{"num_hidden_layers": 10, "hidden_size": 64, "num_attention_heads": 1, "num_key_value_heads": 1, "head_dim": 64, "intermediate_size": 128, "vocab_size": 2048, "hidden_act": "swiglu", "norm": "rmsnorm", "norm_place": "pre", "norm_eps": 1e-06, "positions": "rope", "rope_theta": 100000.0, "rope_fraction": 1.0, "qk_norm": false, "attn_scale": 0.125, "bias": "none", "tie_word_embeddings": false, "parallel_block": false, "init": "normal", "init_std_qkv": 0.0679, "init_std_o": 0.0152, "init_std_up": 0.0679, "init_std_down": 0.0107, "optimizer": "adamw", "learning_rate": 0.00411, "lr_mult_qkv": 0.4, "lr_mult_o": 0.991, "lr_mult_up": 0.703, "beta1": 0.95, "beta2": 0.95, "lr_head": 0.00445, "max_grad_norm": 1.0, "warmup_steps": 322, "schedule": "wsd", "decay_fraction": 0.3, "decay_shape": "linear", "final_lr_fraction": 0.1, "batch_tokens": [8192, 16384, 24576], "max_seq_len": 512, "doc_mask": true, "train_tokens": 102700000, "max_steps": 7084, "dataset": "wikipedia_en"}
Each number is 128 + 24 x the weight over its row's rms, rounded and kept within 0 to 255. Layers, rows and columns count from 0. The size above them is the row's rms in percent of the matrix's.

# layer 2 MLP down, 64x128, rms 0.317, rows 0-63, columns 64-127
size [ 95 106 111  84  92  93  86 113 111 106 105  82  99 101 118  88 108  94  85  87  98 127  86  87  89 118 164 114  93  88 105  93  96 116  89  98  97  93  92 107  94 104  77  88 103 103 127  92  91 138  90  85  76  90  97  84  96 125  99  96  88  95  85  91]
[[127 150  97 135 155 109 143 129 145 150 127 106 133 123 114 145 131 116 120 158 106 109 177 155 138 129 143  94 138  91  95 161 144 101 147 133  80 168 152  99  90 132 151 117  99 124 117 120 143 108 134 101 144 172 136 140 132 150 111 101 105 181 105 132]
 [137 168 171 142 102 136 126 159  96 197 128 161 123 118  80 131 122 161 152 101 135 137 128 152 145 108 133 159 142 144 159 139  81 109 122 129 115 131 153 122  73 118 125 129 115 165 104 147 104 146 141 135 102 101 121 130  86 133 112 160 163 161 116 131]
 [ 95 116 152  96 144 162 141  91 167 138 188 144 135 141 113 132 129 148 104 136 127 133 105 100 113 144 167 117 128 153 126 111 124  92  69 108 115 110 128 134 123  97 137 109 139 126 121 137  84 134 132 141 124 141 139 150 117 153  88 141  99 130 141 124]
 [138 139 177 156 139 119 102 121 110  77 114 176 124 122  87 125 124 112 151 121 190 115 139 114 150 155 160  97 124 144  86 151 120 111 136  81 133 134 116  92 178 135 145 139 102 137 126 146 140 160 114 125 173  72 166 136 151  90  95 134 111 116 121 160]
 [112 117 137 118 104 178 141 101 112 112  91 109 105 104 116 113 149 156 154 124 105 132 123 135 142 152 121 146 146 108 134 127 172 136 105 100 147 149 115 131 109 117 122 155 109 132 175 104 163 140 134  93 159 167 145 190 119  82 131 138 121 114 115 146]
 [111 148 109 115 124 163 139  92 131 101 132 100 125 151 170 129 149 135 150 125 121 117 139 122  78 148 162  99 139 194 117  96 127 143 145 178 144 136 157 130 106 112 159 133 159 136 159 131 154 191 124 165 141  94 120 157  75 109 154 119 120 117 138 138]
 [140 138 156 167 148 106 137 121 141 154 139 104 128 104  91 131 120 160 111 140 116  79 154 142 150 133 106 145 129  82 150 127  88 156 129 119  96 114 119  63 175 165 115 171 130 111 147 127 148 156 134 125 138 183 155 117 112 127 146 141 134 151 119 137]
 [107 108  89 129 119 114 134 103 104 139  83 124 111 104 131 152 142 120 145  88 158 144 121 122 139 142 130 136 128 103 104 125 131 189 124 116 155 126 104 131 127 120 101 153 147 159 144 127 129 131 100 139 111 143 132 105 138 153 101  73 125 114 127 115]
 [166 146 154 137 124 146 132 171 103 124 149 123 133 152 144 114 144 142 154 170 157 126 133 166 144  98 133 134 109  93 151 118 159  71 143 159 160 150 146 136 118  96 110 132 132 118 117 135 137  64 132 126 145 156 132 131 144 100 153 174 149 156 147  98]
 [114 109 137 139 123 107 145 132 124 144  76 139 145 104 103 166 120 162 118 116  92 122 115 147 111 152 142  96  89 109 107 136 157 140  95 124 152 120 127 125 157 153 149 195 118 106 148 106 135 153 106 126 131 128 160 127  97 152 163 107 160 128  93 145]
 [129 129  99 108 136 114  84 109 143 139 161 153 160 155  77 123 109 172 143 157 153 111 127 150 123 109 149 146 115 123 144 122 123 144 152 173 156 107 115 121 155 147 150 128 126 135 155 134  93 104 107  67 123 100 186 165 127 160  96 118 154 148 126 117]
 [120 122 136 156  91 112 110 104 137 122 137  93 101 110 132 118 177 136 134 134 117  79  80 128 145 150 117 127 120 126 120 135 116 111 152 119 140 157 136 141 129  80 118 163 150 121 106 182 135 157 138  98 150 144 155 116 123  98 101  96  91 133 125 165]
 [122 164 154 141 107 112 139 183 140 128 160 108 148  91  81 115 137 114 156 100 121  97 137 178  97 124 135  93 103 162 104 130 113 126 104 137 141 137 130 152 126 143 127 107 102 135 153 119 172 166 156 160 130 158 130  92 163 133  98 120 148 156 154 144]
 [109 115 117 123 133 136 115  98  97 129 129 136 108 144 118 134 133  89 149 159 119 160  96 135  96 138 155 151 127 125  92  91  98 101 166 114 163 133 108 135 120 112 125  75  73 118 147 149 135 182  70 108 122 136 137 139 152 105 152 101 130 121 105 120]
 [129 172 122 117 149 160 149 151 127 143 111 106 139  90 157 136 125  93  89 112 170 144 134 152 140 106 126 114 113  90 163  95 120 117 124 124 122 206 125 113 101  89  84 102 147 120  91  98 164 144 124 125 102 137  73 152 121 117 136 110  84 146 133 142]
 [126 125 108 143  92 112 129 118 133 106 110 121 117 131  97 102 119 110  82 144  82 144  93 151 110 124 124 126 112 142 104 104 134 106 126 110 143 156  91 132 138 121 118 157 114 106 131 136 113 148 104  89 128 121 128 140 147 116  73 137 117 146 114  96]
 [120 123  90  99 103 129 140 119 106 104 116 152 131 141 104 126 126 139 120 150 136 151 126 149 119 188 159 130 100 101 100  96 120 121 168 183 154 153 143 113 153 116 143 162 115 150 111  93 162 140 114 110 141 156 102 101 145  91 109 111 121 128  94  72]
 [146 116 149 168 139 152 138  86 126 135 125 145 102 146 107 123 134 106 112 156 138  97 156 167 133 106 133 162 144 136 116  96 120 135 128 114 176 158 151 161 113 115 132 144 109 120 139 108 133 122 136 155 153 149 172 153 108 139 102 109 130 120 102 114]
 [ 96 178 113 123 129  92 119 141 146 157 168 161  92 130 110 168  70 123 158 108 131 100 124 112  90 101 108 158 174 127 153 139  84 113  88 128  95 153 117 134 141 140 140 135 148 126 118 146 131 156 170 121 136 116 112 168 137 109  84 114 163 165 154 116]
 [150  95 141 138 125 133 118 127 140 180 128 102 113 130 153 142 120 116 167 155 102 153 131 145 159 109 112 149 129  97 129 146  96  91  90 111 115 148 145  84 112 132  79 120 130 131 107 157 105 142  89 121 157 102  73 154 125 107 106  84 103 101  83 170]
 [147 143  84 143 134  85 120 156 119 142 151 128 113 126 140 157 153 136 139 105 178 110 111 127  77  97  94 123  79 146 143 127 119 155 163 156 138 120 118 105 109 146 111 135 108 148 108 150  87 104  95 138  93 125 103 126 130  83 142 123 138  74 164  74]
 [135 135 147 126 124 177 119 121 144 145 116 123 103 119 117 136 125 117 152 130 129 137  85 114 165 128 115 173 118 120 169 126 120 132 140  85 106 106 187 112 126 107  84 110 110 143 133 117 123 157 117 136 127 144 152 158 121 127 134 100 100  97 138 178]
 [113 142 118 109 130 134 143 171 107 165 135 128 127 101 140 109 130 132 118 100 118 162 104 128 132 119 128 149 112 155 134 103  97 138 142 171 115 171 109 168 138 131  89  91 145 108 153 132  92 116 137 118 134 140  95 110 133  95 129 115 120  88 176 106]
 [118 122 102 152 146 150 141  94 115 117 109 115 126 135  96 134 164 147 110 116  90 181  96 143 120  94 111 114 100 112 115 112  96 105 113 128 125 117 112 148 119 127 120 134 102 123 152 125 139 178 174 140 175 122 113 154 166 122 132 152 120  88 121  94]
 [125 117 145 127  87 109 144 141  92 111 140 132 110  96 117  84 129 155 132 154 139 149 106 124  86 135 111 121 112 101 167 159 138 149  86 190 108 110 121 158 134 129 178 123 188 157 121 112 126  94 167 140 143 162 129 101 138 110 116 104 144 134 133 147]
 [105 123 140 127 160 131  98 139  92 117 147  75 164 133  96 103 139 146 115 137 143 107 111 148 149 129 132 172 119 149 137 137 153 179 114 124 198 162 119 128  99 121 131 108 136 132 124  91 141 107 137 188 146 150 138 161 105 151 107 155 165 127 111 111]
 [165 107 129 123 150 111  59 149 126 111  85 115 150 165 131 104 125 111  94 150 107 129 123  85 154 117 120 130  62 126 126  86 162  94 135 150 155 126 120 113 135 141 139 119 137 165 175  99 133 130 127 112 107  96 130 128 118 118  92 120 131 123 108 142]
 [157  87 125 128 106 128 103 115 163 111 138 150  89 135 148 119  91 138  91 177 108 164 136 122 187 138  82 103 141 118 120 146 124  80 121 136 101 137 100 152 111 187 119 143 122 115 109 152  99 120 133 109 121 115 155 133 142 106 115 134 143 116 150 159]
 [120 134 129 127 154 146 146 153  90 104 115 130  82 131 166 140 121 141 155 140 107 165  95 120 142 142 112 123 117 143 155 175 170 125 111 136 113 121 125 141  78 117 135 161 118 167 149  98 123 101 185 130  72 131 140 130 157 127 114 112 121 110 122 141]
 [107 129 146 135 106 144 143 121 113 185 141 121  91 102 150 136  70 171 125  66 144 170 104 105 114 114 111 124 153 142 132 109 105 139 136  82 126 120 115 158 144 113 150 135 111  97 152 184 101  81 102 140 131 136 169 131 184 121 121 126 171 116 117 158]
 [161 117 131 131 132 117 124  80 120 135 139 166 147 117 132 153 131 101 111  97  83 175 124 160 146  90  59  98 106 130 135 125 101 152 107 138 125 121  98 140 125 144 184 126  73 127 152 128 102 128 131  93 111 147 144 144 144 113 109 145 136 128 141 132]
 [145 128 131 102 127 163 153 203 149 110 124  93 154 119 166 138 105 127 171 147  86 132 125 120 124 146 118 115 131 156 139 152 159 186 157 142  80  99 140 130 102 137 158 162 143 167 132 163 106 148 145 125  83 150 146 138 166 123 134 117 189  55 107 131]
 [134 126 103 160 120 130 156 144 142 107  94 116 136 136 157 129  96 129 122 125 168 111 130 186 125 144 112 117 152 155 116 124 137 126 114  95 148 102 136 115 172 130 166 152 147 183 157 112 149 159 141 100  98 122 158 112 127  75 125 166 185 107 137 129]
 [141 156  98 160 108 109 136 164 121 180 157 143 100 120 149 125 129 140 165 107 112 115 101 146 141 131 111 104 153 129  98 178 146 164  84 117  95 143 113 116 135 143 124 144 148 117 103 159 133 162 131 114 144  97 116 129 134 114 146  93 160 143 194 161]
 [ 79 131 166 121 117 107 126 150 153  72 110 121 147 135 108 113  93 115 110 139  99 104 133 152 111 164 107 109 112 128 122 143 120 177 147 149 129 159 159 136 168 111  83 111 149 108 109 147 134 145 105 131 150 110 139 156  98 109 149 119 115 138 160 148]
 [ 93  91 122 100 117 146 139 124  98 140 154 123 110  89 103  88 106 151 112 157 187 137 133 146 122 143 140 115 119  90 147 120  97 147 154 136 151  98 127 146 147  81 113  93 170 127  96 142 126  88 124 143 124 159 115 101 138 110 116 114 158 129 118 122]
 [125 108 188 106 161  95 156 135 146 141  80 136 119 140 142 141 147 141  71 179 158 146 146  89 111 127  97 167 115  97 141 114 148 148 173 143 123 113 106 133 143 128 117 145 115 108 169 139 134 123 116 128 186 145 106 126 142 133 103 128 174 123 121  99]
 [125  88 106  96 124 150 114 121 124 147 108  94 113 150 180 143 112 164 136 141 107 137 118 113 134 106 156 141 160 130 114 103 137 113 138 135 143 140  84 117 124 134 132  99 105  96 133 146 120 102 147  98 135 150  98 119 137  87 128 111 186 127 145 152]
 [155 131 133 137 143 101 145  96 129 137  88 152 116 107 126  85 151 114 145 147  93 166 167 142 154 133  91 123 137 152 130  77 150 132 135 121 163 158 131 156 143 132 137 126  94 153 104 127 157 129 149  94 120  86 104 134 125 113 139 100 106 158 151 110]
 [156 157 150 107 133 115 132 145 138 165 106 118 144  87 143 117 124 113 149 120 142 142 146  90 131 103  63  90 123 120 123 136 123 128 140 118  93 162 108 131 121 140  83 126 154  93 126 110  79  90 153 131 137 121 112 116  86  83 144 107 112  89  79 137]
 [132 107 117 114 151 155 145 123 168 119 127 142 139 104 160 154 157 120 144 127 133 176 161  92 128 153 160 172 125 108 120 120 119 114 126 106 127 157 143 140 135 136 152 113 130 134 108 118 154  78  98 127 152 158 124 124 138 111 105 142 151 108  78 198]
 [153 138 139 208 161 179 114 112 161  87 139 139 145 122 137 108 111 132 127 131 125 163 162 128 150 120 107 167 135 184  79  98 149  91 125 147 103  89 121 115 131 153 114 140 136 115 144 187 130 130 112 107 120 108  79 112 107 118 160 154 148 120 141 126]
 [118 179 132 102 142  87 122 129 178 145 153 130 141 130 120 143 155 113 126 128 160 190  98 139 102 177 127 103 104  99 106 128 147 105 116 180 112 139 168  94 134 115 101 112  77 102 111 174  83 132 114 100 145 123 150 111 131  99 121  95 162 163 141 122]
 [130 104 118 145 133 145 125 145 165 112 103 184 163  95 146 147 125 123 113 137  99 110 124 119 199 100 158 126 138 104 104 182 121 117 107 118 144 137 112 127 109 186 131 114  93 106  88 122 141 112 153 133 110 108 112  90 168 152 136 123 113 137 110 147]
 [112 146 197 135 102 148 133 104 118 138 105 155 123 131 158  66 156 114 147 153 118 111 129 139 134 132 151 179 162 126 129 128 183 135 127 130 141 102 128 127 147 148 124 128 127 166 130 139 123 123 157 136 134 151 129 133 118  93 166 134 156 135 123 154]
 [138 139 140 120 132 108 130 121 121 139 123 141 169 101 132  92 176 170 158 203 116 111 113 127 149 102 167 115 135 156 163 117 118 136 131 129 128 156 109 147 110 132 135  81 131 144 170 150 106 113 112 130 110 132 112 154 195 107 109 150 143 131 106 138]
 [ 96 100 124 128 116 157 132  91  67 147  88  97 119 117 139 138 144 137 129 106  92 124 110  97 139 173 140 129  84 120 171 174 164 142 131 134 134 100 167  91 157 123 121 104 101 106 159 106 137  92 134 158 109 116 117 157 133 146 153 128 175 113 158 142]
 [131 122 111 126 164 113 107 129 130 151 133 123  61 184 143 130  99  95 117 182 127 122 140 113  97 117 129 129 109 177  56 145 151 115 121 139 126 156 100 168 117 147 131 139 103  89 131  92 102 129 148 137  91 158 117 143 114  96 116 188 111 126  90 146]
 [104 118 109 148 125 158 121 102 140 148  89  96  96 140 140 107 127 110 124 108 107 154 153 127 137 150 101 115 132 151 121 132 136 136 146 130 125 131 103 139  85 114 136 105 119 139 151 130 105 102 183 166 147 146 146 163  72 125 124 128  99 130 110 137]
 [107 136  91 130 130 154  80  95 111  87 123 120 177 159 155 123 148 133  95 108 129 106 122 140 158 154 146 153  88 116 150  58 115 111 147 134 143 126 129 179 107 127  87 126  96 115 121 143 146 109 112 121 154 127  90 151 146  83  97 138 106 132 128 144]
 [125 130 145 133  80 113 110  82 162 152 123 122 146 183 144 104 113 108 112 154 136 155 154 122 126 174 120 136 128 140 103 129 109 152 102  70 141 145 102 141 113 145 158 121 134 146 177 110 139 117 132 138 133 119 126 104 110 106 100 143 167 132 157 114]
 [156  96 138 128 134 137 133 169 128 130 136 132  77 146 119 145 146 155 144  71 141 112 119 126 120 109 113 121 132  68 147 145 102 116  86 146 123 130 120 145 118 133 138 170  92 155 146 125 119 122 119 121 116 132  90 136 173 125 137 117 129 125  72 172]
 [169 106 131 125  99 136 158 103 126 130 143 128 112 176  94 157 167 148 141 141 133 123  90 125 110 176 112 117 148  61 102 134 139 137 109 106 158 139 115 134 130 140 182 119 156  66 179  96 146 121  82 135 169 124 161 109 147 140 159 119 122 124 104 148]
 [139  93  89 105 155 116 142 155 135 140 141 141  99 112 121 115 145 182  93 153 162 116 101 100 139 123 157 125 134 157 121 129 126 179 178 144  69 112 114 126 113 172 114 138 157 117 128 124 159  78 134  88 108 140 124 112  99 157 126 101 105 127 104 124]
 [156 117 139 150 145 106  98 122 130 131 128 116 116 115 146 107 151  86 134 143  91 106 127 149 133 132 139 155 136 154 138 125 127 122  95 167 136 157 171  87 101 131 171 132 124 106 135 123 184 123 154 126 101 123 104 151 115 161 139 126 133 198 127 141]
 [118 121 144 119 155 155 168 127 188 168 117 139 126 111 162  64 143 168 162 140 106  78  97 144 138 148 128 117 128 174 112  95 115 155 124 135 114 130 135 145 110 129  95 164 162 105 105  93 102 128 121 141 128 138 129 148 131 137 110 139 100 107 184 139]
 [129 109  82  83 174 140 105 135 113 105 134 145 130 147 100 136 114 137 120 173 131 175 100 147 152 122 137 132 115 132 113 152 148  89 136  99 170 117 156 100  98 134 115  81 167 152 101 148 113 147 159 132 101 147 152 177 123 108 125 118  53  83 147 157]
 [110 145 174  93 108 182 166 168 126  93 168 148 139 107 126 147 145 136 153 150 102 142 140 146 130 114 112 135 180 139 133 140 130 110 163 139 131 104 161  95 141 100 118 127 133 108 141 113 111 151 129 135 140 148 125 164 124 134 134 156 133  97 105 110]
 [153 153 176  74 117 139  90 131 123  94 119 192 110 122 174 143 119 141 126 137 129 100 110 155 122 118 134 150 143 146 115 144 111 138  90 108  89 129 182 131  82 105 125 131  44 142 125  89 122 110 135 153 135 143 100 146 105 124 143 105  95 129 148 152]
 [135  83 116 167 144 128 133 126 111 131 136 195  94 162 101 108 164 134 152 111 160 137 117 128 163 156 158 109 131 132 164 146 121 109 135 139 137 104 143 122 155 130 125 163 110 156 155 128 160 114 100 142  81 150 159 148 120 148 124 149  86 113  99 136]
 [124 167 113 106 152 120 132 100 159 120 132 167 126 123 150 129 141  87 121 112 110 147 154 134 136 155 122 118 112 157 122 106 135 122 166 118 129 127 122 139 102  91 154 126 120 142 137 132 185 107 190 131 162 117 120 125 188 141 167 116 124 149  80 125]
 [139 122  81 165 114 118 148 111 105 155 186  92 144 147 107 124 111 144 148 116 150 163 128 102 138 132 109 140 121 119 139 152 113 108 124 110 141 112 169 184 155 120 138  93 105 170 153 155 175 118 120 110 148 119 136 118 121 120 145 130 137  73 134 120]
 [137 115 115 145 148 112 158 139 158 168  97 135  90  81 160 157 123 112 150 109 115 129 137 121 168 145 165 139 115 147 105 137 168 121 147  79 107 107 128 163 111 105  93 148 138 153 158 141 137 119 131 127 143 132 101 115 169  85 131  94 115 122 148 124]
 [122  87 162 147 154 147 143 131 126 118 160 102 153 108 143 161 176 114  91 138 165 103 151 162 150  96 111  84 126 149 100 128 116  86 153 152 157 137 134 130 180 122 132 130 138 115  90 153 113 142 142 126 166 119 131 156 140 196 101 152 114 132 117 114]]